python train.py --vocab_size=8192 --norm_eps=1e-06 --positions="rope" --init="orth" --lr=0.00174 --beta1=0.9 --weight_decay=0.069 --final_lr_fraction=0.05 --train_tokens=694800000 --dataset="wikipedia_en"
Each number is 128 + 32 x the weight over its row's rms, rounded and kept within 0 to 255. Layers, rows and columns count from 0. Numbers have three digits each. The size before them is the row's rms in percent of the matrix's.

# up: layer 2 MLP up, 1024x256, rms 0.101, rows 836-846, columns 128-255
# down: layer 2 MLP down (transposed), 1024x256, rms 0.0944, rows 836-845, columns 128-255
up836 105:104179073070126138153162073081094115109104121145110122129169158085162045156113099154091129138152110122121147164178121148120112135092149150140178139108097129143173120086185134165058191125077155155101115159167109087052151149133130100105157067138118082022123084122099120154100105133109136156125145126143124121100139090152195056126129137090108173116081161128145137100116157117106141212111
down836 098:118080171166154123090088165131143152114130160111157126121070078169103158095175181110141141125062152152139123103093145075132203132186117150146130138168155142112143135172091117087172096133144098158130152127090137173163087098126107188174081193110182124208138145149180169140107113131140098113173125125131108136141129184113065139092160120169102116109177100114054106191152089161123124067141
up837 100:126143106071054128148177136054156158133112116124088111185140093141114127135074158144120137155108154149131169090164122098101123133161091157083150113155095154125122178121128162175081080127102160187087147135145180127128102130095104147109104144119092143108122085130132070095132057102107079093182203116037093120116117109121153067128113142120094147099146121200159129067126156137086126091138
down837 096:121105097134116113165093100191092134093142115110092143054145067104085106095136139128168093121117148122177098147107178169137155116080095174131191113100159124077061116136139111111124164126096116138116087076091123119172133170107160123136097099151107130123167093141105125068143120165145100167122107056137125141078100178142088147174164141097218155129083154169048160136105135040116083123197
up838 093:132159096106119126069129136100043102138089138098073134135144158157092153081111141150092210129177065135107148117145126108100122125156114179134128094078152143113155083155130129082153140136087138156146151156135148137133125159100084131068201129092091145131126176138154132115130167130184094077084218146184125174122114121154125156062151185117085125111174152103137133197115183182186103121115
down838 092:068097138121129143076156145124097123040116141135135174132129131160183120115162144172142187069104145147184126118142136098091147158082148129146118102104138114119115158124164121125144118113067159164237163097104098134128118092079115164131083125122130082151143079110148098167185154120155062095159114088121117107123077135092164145138104114155118145097184156140112139172123142142196151125180
up839 098:153131111142085167154137148104091162182150121116139124107135104082106073192141081138072101103154134094161134151057134162115149160130119101126116128175088123200154118125162190175167104105157166169149163138129125126151200205109155119138100149159179118150122140097186131180095133110186140165085158129059132092106120137174145080125102173105066152151158141121110113150132150124087102125147
down839 102:118156125140077173105152089145112159143144102133118146154098110151145197221140142130098134083113108088162138061133154072124068120078162079119141137144163112127134123212163172211174101136161108114156195130132181148143142119081170141125125079149147103119079105141154183097087162201165100142127099107114089164187119122158124097188140157043095141167156107149153169110140096157128085111078
up840 098:100121081136114205098133169096157097092185094136119164118103084075085112150089122178049136138123125106104119065139131109188151126153129131124096163127149120104157191088134198112080178127153130146112123121209123076144066160141110083076178166151108095109125185087136122133126110099117073188164210141140129159125127072155159101092086103114105091061117110157125104158151180110090135090148
down840 099:109132102131203147139121122104105048120121152119112176152068108145109128144128121112118144116136143093120118136098118139125104116147184141076165112118145133136155129135036070159113091165097118156132090126123103123113110103155168155145127105092102125135150150170159118135148172126148134132074102055158140139140206096179141096140103076122137138163086140086129137170125171112123124197172
up841 103:111148119163129120097133056150148085044151133093135174129166148133120109158094201119116139094153062119147121142200120136140136115075082136181123097175143159161112191093184130155102140122102139166144126104142119091119102115155101109088155072114150100127150137127188092158081160085128164175066099089133128129134161170161151145067131124109090146103129175107169099174120156126146117128177
down841 103:070137100130146148041151169141112096126077148110139061112110104165189107112123144168095129142160099170110203120157103149130140125147166139127083169119122143125141130134122089087159077127140151181142139111157147094081118118144161174207163124105148144176166144118119117129181085145146123136151129119108098110204157124061110150156158107156103126147101174136152172143055073083120208137056
up842 099:155128075118113178085159084155140143087120055116205110152147151104115081132145197078105160157133161054129135151150151127134105148130155178129122108113112074142129083122184153126091178116105150102147102132108132107108149139099156065090140105128150116099103164145154136160102143105153183183130116103171182133098154091121108158088132136089117121091081146111091066130112090134157112176074
down842 102:157132088103075103177111165162132175039144097143112138135144139066130181217168156144172166153096076193176149106140116140124128145102156143133083137133132073134140101158076061160111124158134146076124089155230143155151139103134154126116132138155147128107104099121159139169144116178153189116117125156161169141165132131143191121202117113162111135091128134117199146107114088164119095135113
up843 119:153123149122108194131131095075109147155139054056137160176146080130149166132115161116136178122160122245120103106113183087167143145117174087218194170159154087123196119143174121109113178108170127162217147150130145124136135096123118149113129116128127072117120118108159125160088128142141133165123123143108088090058143122078142136092162119109048059094172128118121086174098143159144125151122
down843 120:051097162097142144090150089128118151119134140127153144103149164128119198145103113080076167137106115169127151181120181128177127121120214184125044158131128120099152134153110095128158121167116132120165159112099073169146128141124102096177152077124152147112077138112083204179137150102072142096139142174150136168129144056182171133087108161129140144163101131140128172112107158151169147123102
up844 097:129128154141084164080142165092122180137093144102100150161131135087126183058095126098121148089197127157104106091153074146144216073182185160195116120141141147096162165103105190109126117111128151147132152095150148098131101169091113119123166101101175106063130137139142121122130115105156066131104165134181140080111116144087141099124155130176089050139130189156075138131086112191128118128118
down844 095:120127157125161118095099164137107134080151180084144078111173170096149085128107080122111122199103117123137101127117104198159127126138134128063114141135183104172176147070089144152121132117129116119094131186078103154127133174142121130130096089105147110147098130159173152117156126191138099110176073125140129095081168129141159125110119137091135173106069128180145185160171171112096143187115
up845 096:067186103059066138107122133134114170133104126098103169165106184077147145174107117121160178136111157137073106157157151118132141144098160170095127165210143123156109116066114183170125161111138224174108162134143119127111099137105131132056131159087147093138114058132179126124089136092138085207155111172075106093130149164099186172104170164144129140069117170142142161115105190124135111118104
down845 098:132126077099050036161130090143134150111148127194118096116168122153175125172121179164115120108154123161169089113070112145146111149154137098155132145054175109130101116124141066125131138096168155116068164125127117123202115108129120064152174102150051138117145111136152126127082126122115163155093206126158124126107150135174165112133126116135066098117131110194124136096166095093083072118107
up846 108:131114157098158114131115143099119120176118066078096057112198147106108115108119173148081143138178084127118146141101173155115137180198121147161168173120093094165177116129186195131159099099112128126161130075117120077154128115068076136130157151109126085108185138121116120133150135093154152134113131122085180113175114114106119107118161130104151164103178149171102138216134171223156140183168